From a checkpoint of a small transformer trained on Wikipedia.
Size: 2 heads of 32, vocabulary 7638.
Training: a variant of Adam for these matrices, 103M tokens.
Each number is 200 + 20 x the weight over the matrix's rms, rounded and kept within 0 to 999. Layers, rows and columns count from 0.

# gate: layer 4 MLP gate, 128x64, rms 0.162, rows 48-82, columns 0-63
# up: layer 4 MLP up, 128x64, rms 0.159, rows 48-82, columns 0-63
# down: layer 4 MLP down (transposed), 128x64, rms 0.128, rows 48-82, columns 0-63
gate48,207,190,199,173,213,204,190,180,215,193,194,182,188,166,205,202,225,183,175,203,184,221,195,204,199,196,170,221,191,180,161,197,210,197,190,181,190,213,201,227,196,212,168,180,233,159,223,205,208,178,170,213,207,181,178,176,203,209,178,190,203,192,219,233
up48,186,161,186,221,213,193,204,189,212,226,189,175,203,222,227,173,223,211,188,179,229,211,209,169,160,207,208,198,206,240,200,213,196,242,200,214,191,221,193,207,206,217,199,203,183,219,163,198,195,207,191,203,208,215,186,152,181,175,213,185,192,186,199,201
down48,208,223,204,197,175,201,212,210,188,221,207,225,201,197,218,177,181,154,206,182,203,227,198,223,193,197,197,208,182,159,184,186,200,181,198,189,180,193,194,211,198,189,199,163,241,220,213,223,192,201,208,202,175,193,219,251,213,209,193,194,223,219,188,214
gate49,201,202,209,213,171,192,209,199,190,190,216,177,182,195,211,191,183,178,202,171,206,217,183,219,178,181,193,211,184,167,244,175,227,209,184,184,194,183,189,193,221,206,171,182,205,181,231,201,182,254,192,203,196,175,199,163,194,218,200,254,212,226,211,204
up49,209,162,208,168,204,227,225,152,220,202,192,136,218,204,187,179,230,211,191,158,193,190,201,196,147,195,201,199,222,204,216,217,192,221,208,181,201,199,191,209,203,183,192,197,186,218,201,235,204,213,189,203,200,180,178,196,222,212,189,191,195,200,236,199
down49,194,236,196,195,189,166,172,209,178,195,221,250,219,158,213,204,168,225,212,200,213,204,188,163,232,176,188,221,184,217,187,191,195,193,170,225,182,224,191,197,162,212,196,184,217,224,190,187,208,192,203,229,176,219,216,211,181,231,223,177,207,197,164,205
gate50,220,188,217,240,200,177,200,179,218,201,201,225,201,211,205,214,221,190,212,208,188,210,202,160,180,215,191,207,179,160,200,214,189,224,195,187,193,207,246,178,205,192,212,249,177,171,180,190,211,182,197,180,215,200,236,179,198,212,223,186,209,208,213,200
up50,205,206,200,244,192,205,199,229,198,175,194,191,214,202,208,223,218,227,192,174,201,214,196,199,210,210,206,186,219,207,177,167,169,208,199,208,183,205,192,194,165,233,209,211,181,168,191,176,193,176,169,175,226,160,172,191,236,187,210,157,194,215,225,158
down50,210,229,189,155,202,209,200,198,198,230,220,171,161,175,181,182,136,182,200,206,169,161,194,204,205,184,205,221,190,196,232,228,215,198,209,209,205,181,191,210,212,190,186,185,250,229,190,230,214,206,216,212,171,224,202,213,217,216,203,234,194,209,168,228
gate51,186,201,175,214,205,211,151,193,192,208,242,230,225,187,186,231,205,195,222,217,227,192,236,232,197,225,209,207,187,205,203,169,173,198,216,221,174,182,188,220,219,172,252,203,197,217,174,204,213,202,190,176,191,193,201,219,240,192,168,238,186,213,178,235
up51,202,204,181,214,224,174,194,193,170,161,184,211,218,224,211,230,217,199,173,212,210,236,210,197,241,213,199,220,227,207,202,197,171,214,199,186,192,202,201,204,229,180,206,213,184,187,214,207,208,229,178,189,203,176,188,225,228,181,214,212,198,210,232,243
down51,193,223,226,191,172,184,180,192,228,236,255,185,189,168,206,197,197,173,217,189,209,168,173,186,173,194,215,200,198,186,228,200,198,165,206,228,197,179,209,180,161,238,197,199,194,217,173,188,153,188,187,225,196,210,227,176,205,230,186,188,187,180,148,146
gate52,180,203,214,250,237,209,205,199,222,227,240,204,183,216,194,186,202,223,222,224,191,236,228,189,212,199,216,210,237,198,213,193,193,197,198,201,187,199,233,224,176,206,202,162,205,210,221,160,204,190,232,198,221,217,204,194,200,193,191,145,160,197,200,189
up52,167,188,194,211,192,222,211,193,208,218,195,160,207,207,216,171,184,207,178,203,211,194,215,192,206,171,189,164,217,172,204,195,159,163,203,201,200,181,194,177,211,180,223,222,180,202,226,186,175,205,190,233,221,189,208,156,192,207,199,240,267,199,196,206
down52,186,179,231,196,202,191,174,196,191,212,228,231,205,187,165,209,209,212,204,220,208,202,200,192,183,232,217,210,207,234,183,184,249,197,186,211,206,234,209,247,171,219,192,186,211,191,182,198,208,199,209,186,186,201,170,234,219,217,191,158,181,188,207,209
gate53,212,171,205,212,250,191,209,218,202,186,223,184,199,206,186,208,227,212,211,226,198,233,227,216,207,214,232,220,218,215,224,193,228,230,216,167,154,204,215,233,209,178,219,171,216,164,199,214,175,204,208,216,206,160,182,179,180,238,215,172,178,192,183,185
up53,210,220,171,209,193,198,205,224,209,203,212,223,210,225,180,178,221,217,189,212,222,206,211,175,189,199,232,222,197,202,215,193,201,168,187,161,201,221,195,271,198,167,195,207,233,193,203,247,166,203,177,208,207,177,168,183,211,211,198,161,164,235,198,191
down53,197,203,199,207,188,192,196,180,222,194,193,186,189,175,215,204,194,190,205,188,188,204,193,222,178,185,201,170,196,208,177,241,202,239,200,231,207,216,196,145,200,223,198,183,185,215,204,178,261,192,205,199,212,229,223,214,188,188,221,227,231,187,202,216
gate54,216,199,197,175,213,163,205,219,216,219,198,218,215,220,187,210,196,184,204,196,196,220,224,201,204,231,211,196,206,238,190,227,212,188,231,194,191,193,201,190,199,200,232,193,199,239,208,193,176,240,202,172,175,208,231,156,188,179,174,262,195,194,190,185
up54,206,203,223,201,190,225,227,190,202,204,243,224,199,221,174,160,193,230,205,197,181,200,172,208,194,215,214,193,190,220,178,199,197,206,175,230,184,205,209,177,218,214,234,236,170,186,217,208,181,206,173,165,186,208,208,184,189,221,200,239,182,183,210,224
down54,205,213,176,243,197,182,168,197,202,215,215,186,168,162,219,222,199,199,206,203,252,224,196,198,222,202,198,204,231,184,209,166,190,200,221,200,196,218,208,191,190,207,201,182,224,208,178,190,195,191,238,225,205,228,190,192,237,216,204,153,220,233,198,209
gate55,218,234,232,219,221,214,215,200,216,199,233,231,241,225,205,204,235,228,215,178,194,197,196,169,212,210,219,185,182,239,185,219,163,205,203,166,199,215,194,219,160,180,227,181,184,212,200,199,214,218,205,185,220,198,190,151,206,201,192,183,193,177,188,215
up55,200,205,196,219,215,223,221,203,217,204,215,201,234,192,180,212,200,211,273,163,188,174,189,170,204,224,220,161,205,228,224,195,164,201,187,199,208,216,182,200,194,196,195,202,208,215,206,193,206,176,197,206,198,206,195,173,196,239,167,178,187,219,186,231
down55,188,180,219,181,181,171,184,170,166,205,182,180,180,182,208,203,195,201,153,212,202,217,181,238,201,160,167,254,206,160,220,175,230,167,181,215,201,187,219,201,207,214,210,206,188,194,189,215,175,212,199,197,209,206,199,222,213,187,210,214,201,210,213,193
gate56,200,204,218,234,198,194,186,208,195,228,210,205,196,200,185,202,214,209,229,196,192,201,189,174,145,198,218,183,203,187,240,214,159,241,188,218,202,194,218,220,224,218,229,188,199,242,206,213,180,190,192,244,192,165,201,193,202,201,208,199,160,181,234,208
up56,199,228,171,200,210,200,208,166,176,213,216,183,211,164,218,221,214,211,223,197,226,196,216,199,202,246,183,226,223,214,174,205,222,189,225,232,217,226,203,201,210,211,201,195,186,189,214,188,232,184,241,206,203,235,197,151,225,184,218,204,210,213,211,204
down56,194,193,173,256,181,196,165,224,200,216,175,217,185,229,192,196,196,205,188,236,176,178,179,193,194,210,228,181,178,173,215,228,154,217,209,181,213,200,211,157,205,193,181,223,206,220,197,221,178,225,210,200,224,164,192,202,193,171,184,194,178,204,219,202
gate57,214,186,165,215,226,230,198,216,215,186,196,188,175,226,193,187,194,213,213,204,189,164,211,239,183,165,199,200,189,207,229,187,197,235,175,173,221,206,223,190,187,189,197,189,202,199,176,183,198,221,189,203,220,200,226,216,195,209,208,156,219,180,181,188
up57,201,224,198,203,223,198,186,184,206,167,181,188,162,221,201,165,178,206,207,188,208,231,196,227,215,180,180,210,190,205,222,201,168,210,210,185,232,222,201,211,232,218,186,214,220,213,181,200,154,196,216,192,195,210,192,225,204,203,208,180,190,208,210,179
down57,196,187,232,180,153,191,218,215,198,235,206,218,222,170,184,197,199,213,197,198,183,170,209,191,225,195,217,201,210,195,192,163,245,182,206,217,155,191,191,214,193,212,212,158,184,218,221,189,234,202,184,209,186,207,200,213,210,198,194,206,208,178,219,233
gate58,199,204,228,185,203,205,240,221,183,198,195,202,233,231,211,231,246,200,215,212,190,188,210,186,189,200,201,191,218,231,199,200,231,226,208,207,196,169,187,192,191,129,202,186,201,201,179,203,196,218,211,196,229,210,181,198,204,187,184,163,221,180,195,207
up58,163,190,167,155,216,180,189,190,239,192,191,201,178,191,217,199,174,213,204,159,185,217,189,204,193,216,218,176,171,148,210,195,222,206,195,205,196,210,183,215,192,198,212,197,225,197,214,204,197,186,209,206,224,211,217,253,196,184,195,222,206,192,181,215
down58,216,190,232,197,185,221,254,185,159,174,195,198,245,224,193,225,219,189,182,212,181,172,197,200,203,177,190,207,223,245,199,204,217,213,175,191,193,181,196,179,184,188,198,185,197,211,179,185,203,202,194,207,198,205,199,202,219,190,186,188,190,221,186,204
gate59,210,198,173,182,195,231,209,228,196,215,209,160,193,193,174,186,202,196,192,193,251,177,209,231,196,181,234,204,188,189,220,193,154,185,225,224,189,175,202,204,214,211,173,223,187,222,198,194,229,219,176,192,236,199,196,222,212,182,211,195,165,199,186,195
up59,195,202,205,190,236,179,200,199,194,209,165,212,225,181,192,193,212,219,179,167,166,240,236,200,150,190,199,182,183,212,212,193,192,215,217,157,204,213,234,220,187,199,218,216,181,194,179,219,184,227,182,186,206,197,202,183,205,203,210,219,207,201,236,196
down59,190,190,206,228,186,198,188,210,209,199,198,211,216,234,226,211,197,199,223,208,166,194,173,162,211,186,204,210,191,194,196,269,216,215,211,211,207,226,179,176,191,203,197,193,239,194,224,223,203,184,208,179,155,195,174,200,229,198,230,187,227,198,213,203
gate60,216,216,173,207,222,195,209,214,200,220,211,180,184,235,195,198,206,226,182,213,200,229,198,182,184,195,189,204,235,192,209,219,165,239,201,207,206,195,192,211,203,223,180,205,166,180,163,188,232,210,206,195,201,185,169,207,202,204,226,186,183,182,222,190
up60,204,206,214,192,182,211,211,235,192,210,175,211,193,175,168,199,205,195,212,199,198,202,215,208,193,218,215,236,180,176,171,207,220,165,171,176,165,188,176,199,196,212,202,185,196,195,156,221,190,177,187,219,207,217,211,164,182,219,189,258,155,222,193,191
down60,209,200,192,193,215,201,190,172,184,228,240,170,208,221,238,216,210,194,165,210,210,214,207,190,225,193,179,156,207,220,217,185,194,207,209,224,211,201,210,196,194,209,202,203,226,201,219,185,235,222,211,175,188,183,191,219,190,155,206,161,238,188,187,199
gate61,255,200,199,200,193,195,192,201,199,199,196,195,208,167,191,210,176,182,211,212,241,177,191,167,204,162,214,181,166,178,210,197,221,165,179,209,178,171,201,179,169,222,187,165,165,211,210,195,202,201,223,210,210,220,186,201,177,194,228,217,149,213,180,198
up61,195,203,174,230,209,204,199,202,200,195,228,207,235,213,215,195,173,206,209,201,216,181,256,212,212,179,196,169,213,204,205,210,211,203,197,227,208,234,247,186,219,209,198,183,198,234,195,151,193,223,198,241,205,209,242,163,209,202,186,210,208,175,187,208
down61,153,170,214,165,191,212,184,218,223,210,188,183,208,220,190,179,171,209,219,186,222,240,179,221,174,210,196,201,231,209,190,221,192,220,179,201,202,193,221,170,184,206,202,204,180,224,187,236,210,151,176,175,246,182,227,220,198,227,164,188,210,217,193,183
gate62,199,190,176,201,161,213,207,194,227,223,190,206,204,216,213,173,181,222,199,185,176,205,186,156,171,186,223,172,156,179,197,178,197,206,196,219,174,178,206,193,195,200,197,211,175,200,210,177,238,218,228,163,186,192,191,159,169,200,213,227,177,182,204,186
up62,179,220,214,226,241,202,195,158,190,171,200,217,229,233,211,208,226,184,190,175,198,197,197,209,182,223,204,201,181,228,191,204,209,229,199,180,209,243,210,174,189,198,196,190,215,204,192,203,183,206,220,196,196,191,205,240,244,197,155,188,136,194,173,204
down62,201,171,169,176,187,230,217,225,205,207,166,204,218,209,207,171,201,250,192,255,202,204,221,244,208,178,186,213,223,217,177,206,186,188,206,212,203,191,200,197,208,175,208,221,193,188,213,186,216,183,190,196,212,177,210,179,190,196,197,207,228,194,192,189
gate63,189,188,204,207,225,182,147,156,216,194,190,173,202,154,208,191,199,183,215,179,221,212,199,208,172,233,217,191,174,246,183,202,212,196,228,213,178,221,198,237,188,174,181,180,170,210,213,196,228,223,204,186,199,206,174,185,195,207,179,242,189,186,223,192
up63,199,175,183,199,187,228,222,233,214,212,178,219,222,216,179,232,194,194,191,233,169,196,191,184,208,182,165,171,222,173,184,192,208,199,191,201,213,167,217,166,240,175,227,232,231,196,201,193,175,170,234,197,174,209,208,238,202,195,198,166,185,228,151,212
down63,206,184,212,187,204,178,175,163,197,186,204,180,187,189,230,221,187,201,196,214,219,144,218,214,182,213,244,200,170,235,212,169,203,200,248,229,200,205,186,242,202,219,184,177,195,192,220,210,219,179,192,187,199,224,187,173,213,193,217,221,207,205,214,202
gate64,197,181,211,205,224,197,186,200,180,173,198,218,186,169,198,194,217,214,218,203,196,186,210,219,180,235,216,162,221,193,211,210,182,197,208,202,170,222,269,238,178,201,188,191,183,218,201,175,214,208,204,193,211,231,208,190,189,179,202,184,164,181,199,210
up64,226,212,172,209,208,183,182,204,228,222,203,204,237,223,237,221,207,182,212,200,190,218,189,190,199,171,169,205,182,207,187,212,177,204,179,203,193,175,169,176,202,198,212,219,199,184,214,237,192,158,183,193,190,206,216,198,220,209,187,189,229,208,191,236
down64,198,183,217,193,194,213,189,193,164,163,182,193,186,186,179,212,212,201,212,210,197,170,203,218,172,219,219,171,218,201,173,187,204,198,209,187,189,195,239,219,187,200,177,212,184,185,199,182,210,229,193,172,232,191,192,177,193,154,213,209,184,190,199,195
gate65,210,191,237,187,179,207,207,221,203,209,195,210,183,182,223,165,187,192,242,207,173,189,208,217,188,195,200,213,207,206,215,171,170,198,196,235,206,239,173,205,205,216,209,216,205,204,194,208,208,191,179,217,207,211,234,208,177,244,183,224,183,183,213,179
up65,223,196,158,185,229,198,170,207,198,237,199,220,219,176,205,220,220,209,213,205,211,200,195,208,219,234,203,199,242,224,185,184,222,216,203,179,212,166,215,196,217,190,189,178,205,197,190,203,221,203,199,174,191,201,208,231,197,168,171,205,239,216,206,205
down65,187,203,208,196,194,202,197,195,212,209,198,209,196,250,218,186,229,218,213,238,203,182,179,203,193,228,201,208,177,211,189,225,179,206,199,220,183,215,183,192,218,179,153,211,179,191,219,218,211,203,216,187,210,193,170,175,205,176,232,202,185,194,219,205
gate66,221,225,187,190,165,172,186,158,202,197,224,174,176,216,220,204,157,181,190,199,207,193,196,251,210,210,231,216,183,157,205,192,188,181,218,183,199,211,202,183,177,174,189,186,242,193,227,196,196,189,192,249,201,165,184,163,199,228,224,179,195,201,178,195
up66,183,230,201,215,203,219,186,209,179,178,202,192,208,200,207,174,187,197,213,202,168,196,212,196,214,202,245,152,205,216,163,174,215,216,215,205,213,218,178,165,167,234,158,189,201,191,157,195,208,173,178,192,213,188,192,222,213,182,186,199,205,173,199,159
down66,181,212,173,200,196,219,179,220,186,177,165,188,189,182,210,203,191,224,177,216,204,193,227,181,205,221,156,208,214,202,227,229,216,165,188,141,186,160,200,189,204,210,176,170,173,199,199,179,134,213,167,218,172,206,197,159,214,211,192,215,207,213,182,212
gate67,202,196,212,204,177,213,153,191,227,211,188,171,150,177,214,209,176,190,193,206,177,200,247,196,199,195,206,196,204,207,221,164,170,194,161,225,173,214,203,205,261,183,155,197,182,190,207,211,168,180,194,217,206,201,213,226,196,214,206,179,169,178,192,173
up67,203,228,205,235,171,202,209,215,168,197,194,231,202,197,200,188,193,195,197,182,231,220,165,206,241,159,217,207,192,185,194,186,175,156,181,177,198,178,212,169,168,245,229,211,237,253,186,197,207,214,250,194,215,217,187,207,208,202,218,232,201,197,200,216
down67,189,157,198,200,184,177,184,186,195,229,242,189,157,188,221,227,209,226,203,194,146,210,219,186,171,218,193,199,218,200,180,177,212,209,198,210,189,236,210,191,232,184,183,196,187,184,225,259,220,205,232,250,178,214,218,210,242,202,171,197,195,184,187,215
gate68,229,202,183,191,212,220,215,226,193,164,222,189,185,231,210,165,190,214,212,203,208,228,203,219,209,175,191,207,212,211,197,203,196,185,211,168,198,224,217,201,189,220,189,205,151,212,208,204,203,215,245,194,221,224,208,175,173,191,201,189,228,192,175,190
up68,187,190,158,226,214,202,207,174,206,195,186,179,202,182,212,199,182,207,222,184,214,205,201,193,180,219,176,183,199,232,188,229,189,194,252,210,183,209,209,226,213,179,194,181,171,189,211,190,176,205,184,178,231,191,173,238,192,190,212,164,164,176,218,210
down68,190,221,216,197,183,220,214,205,205,192,191,222,211,200,173,187,221,198,169,181,187,181,221,204,206,200,206,238,194,180,216,176,202,217,139,204,212,219,208,201,207,198,230,154,214,205,202,183,223,224,205,230,158,212,201,194,172,201,188,225,246,217,169,197
gate69,205,172,185,241,169,169,208,203,196,238,161,213,205,228,214,197,223,196,151,208,210,219,200,223,218,199,192,189,196,174,201,196,201,197,192,197,190,185,201,150,225,206,212,234,182,211,178,172,179,200,211,190,197,179,215,199,211,178,177,239,250,208,206,201
up69,181,219,216,232,240,221,212,174,200,225,165,169,201,207,189,215,190,198,208,214,176,202,187,236,200,200,185,181,211,249,187,217,206,217,198,154,172,215,196,215,208,190,162,218,205,214,208,201,203,233,173,158,229,223,194,205,200,172,172,167,206,195,191,211
down69,188,216,204,177,197,200,167,213,180,204,183,222,208,175,219,194,205,261,221,206,224,208,206,138,183,176,200,182,191,184,209,191,219,215,202,197,208,217,223,215,177,174,204,159,225,199,216,190,241,196,196,229,175,183,197,200,204,215,230,190,185,173,187,190
gate70,184,211,221,208,180,220,210,183,172,185,207,224,194,195,196,163,208,217,191,192,195,251,208,190,159,202,189,203,190,196,229,203,160,226,167,191,201,228,205,173,213,187,191,181,209,199,207,180,170,192,211,221,196,216,185,186,172,180,227,184,196,219,222,176
up70,180,204,187,222,178,226,184,201,215,170,174,207,205,202,169,204,187,204,240,208,218,170,185,179,195,197,202,193,186,229,195,171,171,233,162,182,171,221,209,153,186,214,219,218,192,188,211,170,203,187,190,192,221,166,211,222,196,193,197,219,178,233,213,153
down70,227,191,207,192,227,177,225,215,183,236,214,194,199,195,221,196,205,203,175,200,162,195,206,206,212,207,185,203,195,161,219,240,212,171,245,213,219,190,199,244,201,179,223,174,211,235,195,229,208,226,201,209,177,222,204,189,211,204,213,193,218,163,183,232
gate71,185,215,186,233,189,197,210,217,185,208,216,208,209,223,228,225,208,200,168,208,182,198,243,164,186,153,196,183,196,176,196,217,206,181,170,198,199,186,188,181,199,197,177,232,176,199,170,205,263,207,203,201,177,188,207,191,211,202,230,213,197,174,193,184
up71,201,205,183,187,206,214,229,213,199,205,179,213,237,229,179,178,184,215,186,206,170,166,215,199,194,203,215,215,204,180,232,170,239,221,183,220,202,217,249,187,182,178,190,207,209,208,192,224,242,202,170,196,176,220,200,193,193,198,189,188,181,169,195,176
down71,199,187,213,186,188,178,155,178,183,228,186,188,179,197,187,177,201,202,226,163,186,201,158,212,188,188,180,197,211,206,216,213,177,220,204,201,213,179,204,213,204,221,229,221,200,232,202,191,127,182,194,201,227,181,191,189,201,211,197,188,206,241,168,214
gate72,175,227,171,236,215,177,191,181,181,182,209,185,208,201,186,174,194,170,227,199,208,200,210,221,194,183,223,216,203,207,186,173,174,211,207,188,157,204,189,197,205,196,234,197,181,181,186,234,190,242,206,216,216,216,192,161,216,218,194,230,200,213,160,177
up72,201,179,168,162,199,180,210,188,205,211,188,206,165,197,224,215,225,220,229,210,222,225,185,191,196,212,223,159,221,184,190,203,194,217,191,190,210,196,227,193,210,166,201,205,174,212,159,214,203,218,195,182,220,212,183,218,210,215,178,185,218,178,195,188
down72,212,209,216,200,186,186,187,202,168,216,171,198,237,218,183,191,175,173,204,192,152,180,195,182,187,201,195,227,177,229,242,193,189,174,196,215,167,216,179,215,196,227,210,209,196,185,218,181,188,194,205,231,182,178,212,194,179,196,232,203,191,189,192,224
gate73,192,198,192,207,230,189,213,220,200,215,240,211,222,261,211,184,211,208,176,199,175,202,173,217,180,219,209,195,211,216,211,234,193,205,197,200,225,225,226,224,204,206,237,179,191,219,203,176,197,222,207,205,205,197,197,159,188,200,220,175,196,173,203,212
up73,236,226,237,188,216,223,210,262,198,223,205,209,202,217,189,218,207,200,201,191,187,160,194,209,220,212,206,216,190,197,186,189,194,222,199,193,219,212,220,175,201,187,210,221,207,185,206,214,194,209,188,203,190,200,170,157,192,227,177,199,208,253,217,208
down73,187,194,162,201,170,188,194,152,201,192,184,194,209,193,208,190,195,176,188,195,193,222,214,193,178,198,183,203,192,195,198,210,205,172,204,218,205,175,177,243,195,181,181,184,194,184,187,180,203,186,184,198,207,186,220,229,192,192,252,191,191,169,175,203
gate74,222,184,174,197,196,172,212,209,193,176,188,208,169,219,198,220,197,154,191,208,182,144,188,208,193,255,184,208,201,192,190,171,204,207,187,208,193,199,178,205,210,190,212,230,246,229,178,220,208,216,212,197,196,198,208,223,189,187,203,190,191,239,210,181
up74,173,203,219,204,213,196,160,219,211,162,242,181,205,193,200,202,200,213,244,193,204,219,237,220,193,188,198,223,203,213,172,222,195,199,236,180,205,199,187,194,193,220,211,190,198,145,166,214,210,208,194,216,196,191,176,196,168,203,231,199,189,185,214,197
down74,224,184,188,195,220,203,217,190,210,212,200,190,194,207,201,209,189,167,183,218,217,189,211,204,211,216,177,189,180,189,182,182,157,181,213,177,215,243,178,195,207,192,199,245,185,214,189,205,204,204,187,204,192,190,236,198,187,195,145,192,191,184,210,228
gate75,190,194,196,194,199,185,161,198,206,216,198,211,177,194,196,226,181,203,203,222,210,216,204,244,244,177,167,198,211,189,199,237,211,187,190,168,193,223,215,197,181,201,206,225,208,225,203,238,204,173,180,226,179,195,198,212,197,173,197,194,219,246,171,179
up75,195,187,182,174,172,195,199,212,202,164,221,192,212,175,185,236,205,195,190,205,202,180,186,179,226,234,214,169,203,189,195,189,219,215,227,209,221,213,196,192,158,183,165,191,216,220,181,223,182,155,190,220,176,206,197,200,201,201,205,191,205,178,185,185
down75,195,184,166,227,219,215,205,184,235,198,180,188,204,204,204,190,201,227,185,205,229,213,232,227,201,172,185,218,230,219,226,231,195,197,175,177,189,214,195,220,189,215,264,195,182,184,204,194,199,216,210,201,207,239,215,217,197,180,185,200,182,235,235,199
gate76,222,170,193,190,235,190,182,222,194,178,199,187,246,188,181,177,214,197,197,212,220,199,199,190,212,191,162,181,167,217,212,200,206,235,234,213,223,234,211,174,223,193,200,193,174,168,196,170,194,213,185,188,191,208,185,185,214,193,213,184,192,258,184,206
up76,182,202,202,181,180,174,258,199,196,186,212,205,190,214,236,214,200,191,201,209,208,179,206,183,212,195,202,196,209,191,205,176,214,188,180,217,167,198,206,194,219,182,191,213,208,173,187,250,179,212,172,191,185,211,208,210,171,210,191,207,209,189,161,201
down76,227,195,204,194,211,195,176,209,197,206,212,191,218,171,152,210,205,202,205,221,227,194,187,193,196,231,175,189,173,219,182,203,216,204,231,164,236,230,199,209,190,233,200,237,192,182,184,176,204,211,201,186,207,187,191,177,224,225,196,201,186,235,197,212
gate77,170,225,197,239,180,183,201,252,170,229,209,210,190,215,190,190,226,221,227,230,192,175,220,188,204,233,190,201,189,167,181,212,212,195,180,175,211,218,198,217,214,203,192,216,201,214,208,192,165,196,197,200,213,192,186,221,211,211,184,177,181,213,221,185
up77,214,193,211,190,195,198,201,178,171,192,209,222,220,208,217,239,248,219,202,178,187,153,211,222,214,218,204,160,229,185,212,201,198,200,198,211,218,192,159,201,201,162,200,191,194,191,213,188,210,186,214,185,196,235,203,225,216,207,194,204,182,208,186,202
down77,195,180,218,190,216,212,175,208,212,191,187,147,179,201,191,166,182,181,230,239,224,206,186,173,174,204,191,217,200,210,206,180,215,211,172,178,190,193,224,214,179,202,182,203,211,205,200,187,173,202,201,226,196,182,184,181,215,191,240,193,199,178,223,230
gate78,193,211,184,242,227,188,213,196,202,196,196,218,223,215,160,228,180,215,222,222,190,236,201,215,178,173,228,223,213,203,206,171,157,224,226,222,168,225,207,179,181,224,196,170,203,215,217,161,226,199,209,175,195,209,216,192,196,216,228,232,198,171,214,207
up78,204,213,220,186,222,164,232,213,182,207,225,167,184,204,200,186,219,201,188,211,185,212,228,162,175,241,209,204,171,182,188,215,221,214,214,180,208,203,199,224,203,222,199,201,198,198,205,238,175,169,171,203,224,202,178,257,231,197,203,217,240,202,214,178
down78,203,222,177,233,171,240,185,196,231,162,212,244,212,184,193,180,192,187,232,167,205,224,170,253,187,169,199,212,211,217,204,183,165,177,188,210,164,196,197,177,191,188,204,198,201,218,184,173,202,246,210,178,193,218,184,164,190,207,196,199,184,201,190,222
gate79,175,205,151,209,219,210,201,211,172,206,214,208,202,213,199,178,176,181,198,195,189,176,208,235,217,195,181,172,210,190,232,219,195,188,211,196,223,179,246,191,207,215,217,192,221,215,198,194,185,215,226,196,234,187,189,189,190,221,190,231,208,221,175,188
up79,200,177,215,193,191,191,159,187,182,211,234,191,196,175,184,225,202,210,164,223,185,220,222,209,167,182,205,191,199,214,203,202,216,209,211,191,195,199,193,169,183,230,193,196,206,224,192,181,220,217,181,159,233,220,180,152,210,175,196,194,182,222,201,208
down79,190,190,194,188,205,173,238,179,212,217,176,179,217,215,222,216,220,193,227,207,198,217,193,219,209,231,208,212,200,198,213,194,218,214,207,147,211,222,195,217,209,184,249,190,184,216,215,204,202,211,190,211,150,201,215,198,208,177,202,203,204,172,190,225
gate80,185,189,182,195,218,215,178,210,196,189,214,232,220,163,175,211,171,226,177,225,215,156,177,257,190,196,204,175,189,180,182,203,197,234,175,197,193,197,191,184,191,207,188,212,219,203,178,183,195,173,213,215,204,185,194,174,206,209,165,201,180,248,163,201
up80,196,244,207,179,201,198,191,193,226,173,198,157,221,211,223,164,198,207,186,196,175,219,228,197,221,197,200,185,173,207,184,231,215,197,195,135,236,213,158,200,183,217,187,214,218,145,198,215,229,243,209,197,169,206,199,234,206,200,231,178,178,185,206,183
down80,149,155,211,210,161,191,211,187,166,202,156,209,207,191,181,219,188,202,212,205,231,174,206,191,168,206,252,202,191,193,212,215,188,174,206,224,189,212,204,201,193,198,181,214,206,245,186,178,177,217,202,168,202,199,192,186,166,202,181,221,245,235,188,230
gate81,220,188,159,226,196,191,196,142,184,168,174,197,203,202,192,208,201,175,180,188,200,195,207,193,165,164,197,190,158,207,196,169,226,202,194,196,175,216,184,204,237,202,204,175,186,201,181,189,217,194,222,173,224,236,203,215,217,190,201,185,201,190,213,154
up81,203,209,197,235,222,177,194,224,208,196,229,191,195,211,209,191,201,214,203,196,207,212,213,176,190,228,206,214,186,204,207,199,169,241,215,200,200,236,241,215,191,211,204,188,213,206,165,187,187,210,168,224,224,198,179,227,197,203,238,137,179,183,180,182
down81,203,223,193,191,201,216,197,227,192,244,188,166,202,180,204,198,182,203,175,229,214,189,181,237,214,211,233,185,234,182,205,183,225,203,207,217,215,175,192,174,200,201,227,235,165,181,227,201,237,210,222,203,182,195,192,163,196,213,170,238,209,209,187,221
gate82,201,162,200,212,203,210,172,199,153,178,169,208,220,186,186,179,169,188,209,176,221,186,195,241,201,196,218,198,173,229,232,240,194,188,158,204,167,185,185,220,201,206,191,173,200,221,183,194,197,226,232,214,236,210,195,177,212,218,212,174,198,212,173,157
up82,198,172,223,262,184,217,186,228,190,198,214,165,218,198,179,171,198,206,207,223,208,173,223,159,174,184,180,203,168,220,223,181,207,168,163,216,189,229,210,214,187,203,181,189,198,197,221,208,204,185,216,197,210,226,168,197,209,156,251,231,203,178,217,185
down82,176,217,184,191,221,214,239,188,246,181,204,170,209,197,240,176,196,188,200,209,204,231,184,202,206,180,218,210,220,174,225,187,216,230,187,195,234,173,190,195,208,204,205,206,197,207,198,185,207,172,185,211,199,221,236,221,183,224,148,192,196,205,211,246